Part of a small language model's weights.
Size: 11 layers, width 128, 2 heads of 64 (1 for keys and values), MLP 320 SwiGLU, vocabulary 1877, 2.14M parameters.
Architecture: RMSNorm before each block, rotary positions, biases on query, key and value, tied embeddings.
Training: a variant of SOAP for these matrices, 94M tokens, 5744 steps.
Each number is 200 + 40 x the weight over its row's rms, rounded and kept within 0 to 999. Layers, rows and columns count from 0. The size before them is the row's rms in percent of the matrix's.

# layer 5 attention query, 128x128, rms 0.0606, rows 51-76, columns 0-127
088,216,180,214,226,179,164,120,185,265,267,248,255,186,200,266,243,137,209,182,308,176,170,190,203,208,176,198,173,214,203,198,182,208,178,238,170,159,140,237,208,212,201,261,258,158,250,246,211,245,206,207,266,215,249,239,127,255,261,219,276,240,248,200,226,257,180,215,189,219,207,230,219,221,150,202,281,226,207,172,215,242,224,178,168,223,191,122,155,221,197,245,133,208,252,140,206,192,233,138,214,155,134,188,217,155,203,142,196,127,162,130,219,186,167,266,233,229,158,219,233,127,181,173,149,230,229,162,254
091,161,246,250,199,201,217,280,195,188,116,253,185,157,218,242,206,228,139,231,200,267,213,179,211,213,175,237,169,219,173,201,231,192,224,196,125,220,214,285,250,139,240,183,232,149,155,153,193,199,221,230,165,194,178,191,217,205,199,125,259,266,160,262,199,122,219,237,249,163,201,229,175,207,255,140,202,230,277,257,173,275,254,157,216,158,175,177,132,175,213,108,233,186,142,153,168,208,233,271,193,218,158,221,199,232,233,191,144,216,156,233,272,178,168,242,182,177,165,240,182,163,183,191,204,126,204,278,214
079,189,226,77,181,160,244,271,309,220,219,217,150,205,199,254,244,206,261,181,282,167,178,131,157,138,182,222,221,189,237,205,215,201,216,159,214,235,206,175,160,156,164,192,195,187,215,253,211,191,172,222,208,168,154,213,168,154,236,247,233,145,183,220,205,237,218,231,180,197,195,241,252,164,187,154,221,224,178,178,190,205,178,174,257,251,204,167,234,228,239,197,247,210,234,158,200,241,290,203,255,153,251,117,165,115,179,242,151,201,134,203,245,201,197,166,164,171,177,148,125,165,211,221,250,170,177,274,287
073,218,195,165,108,223,162,160,246,176,242,210,251,160,257,170,261,238,238,266,213,177,175,275,218,167,212,169,175,165,162,191,261,194,220,270,255,252,185,139,223,213,217,182,208,157,232,216,162,223,173,242,202,274,244,301,241,196,229,215,264,176,224,134,204,203,251,209,153,200,252,157,200,187,196,119,128,218,218,208,254,137,261,215,231,197,225,228,122,258,164,258,161,236,255,218,151,216,186,167,259,162,232,221,255,224,167,228,216,220,194,232,148,199,298,192,194,201,226,203,210,178,193,140,190,260,164,174,224
083,210,167,224,159,268,239,225,221,208,242,143,190,195,191,257,224,156,212,182,254,196,223,171,210,186,156,214,186,235,162,209,276,153,168,150,159,178,155,244,208,207,263,181,207,204,191,189,188,227,213,200,196,183,245,120,236,187,177,218,191,254,228,236,270,230,216,159,182,215,236,226,171,251,171,205,202,161,187,146,172,157,260,158,152,192,195,212,180,244,254,148,140,108,177,275,166,217,150,266,247,177,290,229,313,213,170,181,216,178,202,194,153,252,159,164,237,232,198,134,234,294,81,182,189,179,213,253,207
071,174,179,209,219,253,248,229,288,170,166,192,161,176,200,216,208,225,162,238,250,223,154,149,150,151,160,238,227,221,168,142,154,279,285,146,207,207,127,101,212,120,189,142,256,215,119,235,233,234,186,156,142,167,169,206,168,184,161,185,146,217,153,208,173,203,126,168,247,264,169,110,185,172,212,223,190,248,182,213,153,230,168,237,263,187,297,243,227,225,184,223,231,160,196,180,218,129,132,204,194,175,163,215,200,181,158,214,199,233,209,165,227,240,236,165,202,163,217,208,190,226,190,234,128,199,174,241,181
076,183,249,188,228,226,253,198,166,223,171,163,251,199,214,237,212,233,157,238,167,140,173,260,305,242,149,281,130,174,154,259,257,199,102,235,200,255,272,211,214,161,197,209,170,174,237,162,199,121,184,227,211,219,223,248,203,206,229,224,243,163,202,221,141,179,202,210,147,144,174,145,249,231,208,184,163,138,198,148,194,212,182,174,233,189,160,201,235,248,191,158,247,246,193,336,189,236,203,234,247,190,180,193,198,149,253,255,255,156,181,148,203,257,237,204,264,157,218,202,199,169,196,189,245,262,182,201,165
074,248,240,159,162,240,224,136,147,151,196,206,246,160,180,195,204,295,197,228,189,244,187,172,173,168,213,160,182,178,230,236,144,225,155,203,226,170,165,174,114,273,215,174,223,190,251,174,160,184,119,182,175,196,225,278,176,195,220,283,275,167,141,121,193,216,172,265,271,185,250,188,226,199,197,168,230,193,231,290,191,238,124,134,205,199,218,220,251,193,218,159,247,237,168,178,148,198,186,231,252,206,204,232,141,236,263,246,166,230,172,186,218,179,255,180,200,189,248,195,179,204,261,266,191,168,270,240,136
075,217,152,209,164,192,185,126,184,154,198,210,176,250,215,181,211,237,236,211,234,280,205,211,187,173,247,228,166,209,164,149,198,181,148,176,176,157,142,42,131,227,144,244,220,127,220,213,233,226,142,201,143,152,189,171,197,210,158,253,172,228,202,188,261,164,226,144,285,236,135,157,93,276,258,216,192,236,233,182,210,239,218,274,233,242,179,242,189,202,143,162,200,197,140,130,198,192,171,189,223,207,182,211,182,212,214,196,203,221,195,252,133,211,224,195,166,241,137,231,218,255,228,169,207,177,250,205,199
076,167,177,219,155,267,216,171,215,247,186,238,194,165,237,187,184,177,240,163,300,251,167,220,257,231,210,179,121,183,213,202,225,155,187,209,188,168,180,146,158,253,237,199,177,223,211,203,194,194,200,180,257,249,131,203,263,212,196,197,184,252,228,195,243,193,305,257,200,228,260,272,232,112,201,219,255,262,190,229,176,211,230,216,146,226,241,194,168,171,195,160,132,240,254,155,189,222,264,188,204,125,276,274,162,182,188,172,189,164,183,255,252,156,145,200,222,138,173,130,188,243,109,232,191,243,176,230,200
073,163,229,232,269,243,159,171,240,183,167,206,262,207,119,149,270,230,263,177,215,181,205,263,189,203,226,114,233,154,227,158,138,289,194,270,193,222,201,265,182,209,186,201,207,223,218,232,254,180,220,222,205,210,215,224,194,265,182,185,217,182,158,178,204,258,178,237,142,146,240,169,182,286,184,141,191,222,193,182,207,176,128,240,244,187,231,125,233,203,188,242,266,298,242,235,216,203,216,176,213,223,211,143,203,201,226,255,204,117,133,127,185,210,178,158,203,216,204,245,243,207,214,205,234,158,198,184,311
072,206,219,205,225,172,217,199,206,233,185,190,209,184,187,199,267,237,238,152,235,241,183,211,179,192,168,248,100,145,189,212,296,150,159,160,195,183,159,187,240,169,259,249,211,211,148,146,124,169,190,223,177,232,202,171,171,212,198,248,189,202,146,188,165,180,238,216,214,202,182,216,252,198,229,255,208,121,208,141,183,248,192,219,207,231,158,101,165,218,150,266,208,224,181,140,212,199,168,175,234,187,255,218,227,248,242,102,249,305,249,308,168,221,219,249,133,170,157,227,171,165,146,230,221,232,162,131,210
068,198,253,244,218,247,229,278,214,201,184,155,183,244,223,250,184,120,192,256,195,100,133,223,251,224,148,244,203,177,240,250,214,265,210,175,181,186,213,220,150,200,180,191,257,168,193,156,186,121,251,175,232,210,234,161,219,226,122,199,228,149,216,247,224,136,159,128,179,222,210,246,171,124,171,228,203,105,160,181,164,193,193,238,228,211,198,236,167,194,153,200,275,228,269,236,179,247,211,266,144,185,258,161,195,189,239,160,209,207,101,240,187,177,245,228,199,143,218,199,193,227,170,183,203,188,191,117,248
049,200,271,244,116,105,219,210,195,144,162,218,213,214,152,131,204,207,131,212,242,248,314,197,212,192,196,242,235,208,252,142,249,249,241,182,215,203,231,176,163,252,159,161,203,253,173,185,256,218,157,233,223,190,251,117,156,266,164,179,253,211,214,201,175,191,218,145,184,288,171,218,177,233,270,256,162,136,214,214,134,194,179,230,237,181,242,200,207,225,234,247,274,181,192,209,142,177,213,181,240,196,134,177,141,163,172,216,171,254,219,182,193,151,196,204,161,254,178,145,184,206,170,247,214,274,200,237,193
039,251,234,198,152,142,207,254,146,141,207,194,265,222,177,187,195,177,144,202,249,218,234,175,174,171,146,207,171,198,187,180,301,247,211,138,195,193,242,273,226,223,135,191,174,239,246,201,222,185,194,209,279,188,192,190,216,233,131,221,192,173,182,175,196,201,220,154,162,303,159,185,219,272,261,319,144,154,203,166,167,230,237,237,203,195,189,230,156,241,200,215,257,165,251,176,210,180,127,182,199,242,134,199,70,189,153,208,238,194,150,202,198,193,155,239,125,197,248,153,198,211,167,179,221,187,173,202,238
051,256,214,145,55,156,215,252,198,192,140,237,219,219,210,150,156,149,162,168,203,159,214,246,154,211,179,152,195,201,186,173,285,228,246,214,207,184,184,211,268,253,126,195,177,219,211,218,214,170,227,201,251,215,274,136,176,227,165,133,220,247,209,220,230,218,230,202,171,221,174,194,173,216,230,227,196,237,243,215,149,214,204,215,207,202,178,211,154,268,177,236,209,211,211,122,198,214,125,187,226,228,113,166,41,218,156,196,225,196,199,229,124,174,182,206,150,175,230,174,192,172,220,226,220,191,166,254,274
032,254,224,246,135,192,186,255,175,246,170,214,144,215,178,223,163,138,182,137,246,301,155,237,136,177,146,197,188,232,204,194,234,177,225,147,224,185,154,228,247,195,145,199,181,197,215,160,193,237,192,190,238,265,203,165,274,189,205,211,209,279,187,190,180,213,193,251,221,190,195,260,164,212,240,257,202,196,201,205,198,201,149,170,214,189,123,198,230,225,146,242,300,177,156,213,117,200,134,174,278,212,122,203,140,221,172,233,164,253,193,260,71,175,232,209,161,188,173,174,155,193,251,221,210,218,175,148,154
042,131,213,194,264,177,208,161,215,246,194,214,209,104,162,172,205,248,156,252,218,225,208,156,235,173,238,169,162,91,220,214,134,203,231,247,203,209,208,227,183,150,246,256,203,156,229,213,227,197,173,142,172,249,146,196,146,178,282,215,151,216,232,227,254,253,173,281,201,180,238,200,230,202,121,195,225,137,212,182,208,261,205,128,194,146,214,243,188,228,148,242,110,234,238,201,162,245,225,221,130,182,214,161,275,119,183,234,195,196,205,249,217,168,180,210,242,121,222,270,187,208,197,137,205,196,178,226,230
034,176,176,175,181,231,200,246,215,194,230,231,184,209,165,221,181,178,210,187,277,171,198,281,321,209,242,211,197,214,218,219,268,146,245,182,199,256,199,235,188,259,171,216,214,246,182,270,134,92,220,223,268,209,168,245,145,173,202,175,186,208,234,214,198,255,231,206,132,219,247,284,166,214,197,229,212,195,261,223,256,148,173,170,178,129,188,258,196,183,203,229,208,261,196,166,152,217,199,199,208,172,251,248,116,228,233,66,151,183,215,198,125,252,170,178,243,207,167,159,192,243,171,194,161,213,206,166,228
047,174,190,204,258,188,174,172,243,146,234,194,187,164,180,211,268,273,229,235,212,167,216,95,204,223,248,230,210,151,204,243,84,171,170,172,192,229,288,168,180,146,285,225,219,221,156,215,210,205,237,173,166,229,181,189,246,215,223,161,217,148,153,250,190,189,128,179,151,140,243,148,179,159,147,98,226,215,166,215,190,188,227,251,189,181,244,161,199,182,157,243,195,159,165,184,199,202,191,269,146,169,250,207,289,189,223,228,252,129,213,137,227,195,209,170,282,191,196,219,235,189,222,147,181,181,129,227,228
046,199,174,243,203,238,152,205,198,237,268,173,186,200,184,198,175,349,174,178,189,189,172,224,173,148,211,255,162,268,179,189,121,136,213,196,174,180,196,198,222,147,220,207,182,184,228,201,100,200,222,148,194,155,145,217,250,210,140,263,127,201,186,189,225,171,143,142,243,171,229,176,206,172,170,212,156,159,204,199,263,204,198,211,207,205,124,246,172,206,224,162,233,185,156,246,257,200,195,184,146,137,284,237,216,242,204,272,207,177,169,192,173,206,183,213,251,268,218,225,229,254,122,217,198,111,203,152,123
049,172,247,212,178,154,254,169,198,194,149,266,218,210,168,181,231,136,208,226,173,178,192,162,205,250,155,104,153,186,243,185,241,182,171,226,228,150,228,212,221,183,192,248,231,202,177,241,273,233,243,242,188,255,199,178,125,147,255,125,239,170,240,149,157,183,151,153,195,161,168,217,180,174,203,210,265,306,179,245,120,165,121,218,234,125,252,250,212,177,143,193,212,211,201,148,191,153,188,244,251,179,201,169,160,201,148,169,210,189,241,194,236,206,185,179,235,297,265,203,188,184,269,225,245,201,172,269,218
057,192,166,221,204,159,204,189,175,189,208,215,233,131,225,224,170,136,251,173,188,227,190,260,237,215,141,186,231,193,184,99,253,208,238,221,223,188,188,208,183,236,129,134,192,200,191,198,223,207,187,209,298,159,208,129,200,174,192,181,225,223,206,111,162,209,273,213,206,220,174,121,167,234,297,271,192,228,215,249,203,268,138,170,167,225,214,266,165,200,185,233,242,199,208,226,277,161,255,104,222,240,175,189,96,200,218,200,154,255,227,254,144,178,227,213,172,144,190,140,179,152,150,237,200,217,241,174,187
047,221,169,202,241,270,105,232,223,138,223,248,224,209,289,250,224,196,191,181,202,222,193,131,241,189,151,233,222,251,180,218,247,176,215,232,172,203,222,300,259,175,156,187,197,167,257,215,263,88,227,254,274,101,135,193,189,176,195,187,196,210,181,211,247,275,222,121,214,134,236,141,219,184,247,263,181,207,184,164,208,213,231,237,235,129,210,199,187,224,204,196,197,212,180,221,202,235,236,203,183,213,271,215,226,169,235,185,246,154,183,233,201,238,291,211,167,147,254,208,166,210,201,174,192,201,263,190,251
046,173,132,151,186,226,140,224,220,215,186,139,218,134,149,156,191,187,269,148,187,203,242,175,219,227,146,223,233,226,166,187,135,249,165,171,232,258,122,118,175,263,148,242,135,190,172,163,264,225,151,184,137,139,180,148,257,182,148,242,169,167,198,215,232,196,200,211,235,188,184,152,195,182,201,217,151,245,183,185,214,179,171,215,247,254,156,209,156,193,217,146,297,235,144,179,196,201,211,192,200,207,136,219,250,218,222,197,202,241,232,154,112,243,257,272,161,145,156,188,230,155,193,219,171,117,160,163,213
053,170,209,282,191,71,217,195,130,240,195,203,171,206,205,178,174,162,137,207,209,193,192,263,213,205,217,194,198,197,193,186,239,197,157,201,222,158,211,211,138,259,183,209,281,228,155,192,196,251,190,229,254,199,219,197,136,216,215,114,251,284,185,186,155,218,236,241,141,228,226,290,218,195,222,228,239,169,219,143,148,222,185,166,160,149,208,187,270,166,180,237,114,208,285,182,212,215,138,197,187,168,148,167,132,195,220,147,176,168,207,301,243,196,224,190,220,255,206,199,160,198,200,165,255,200,275,248,246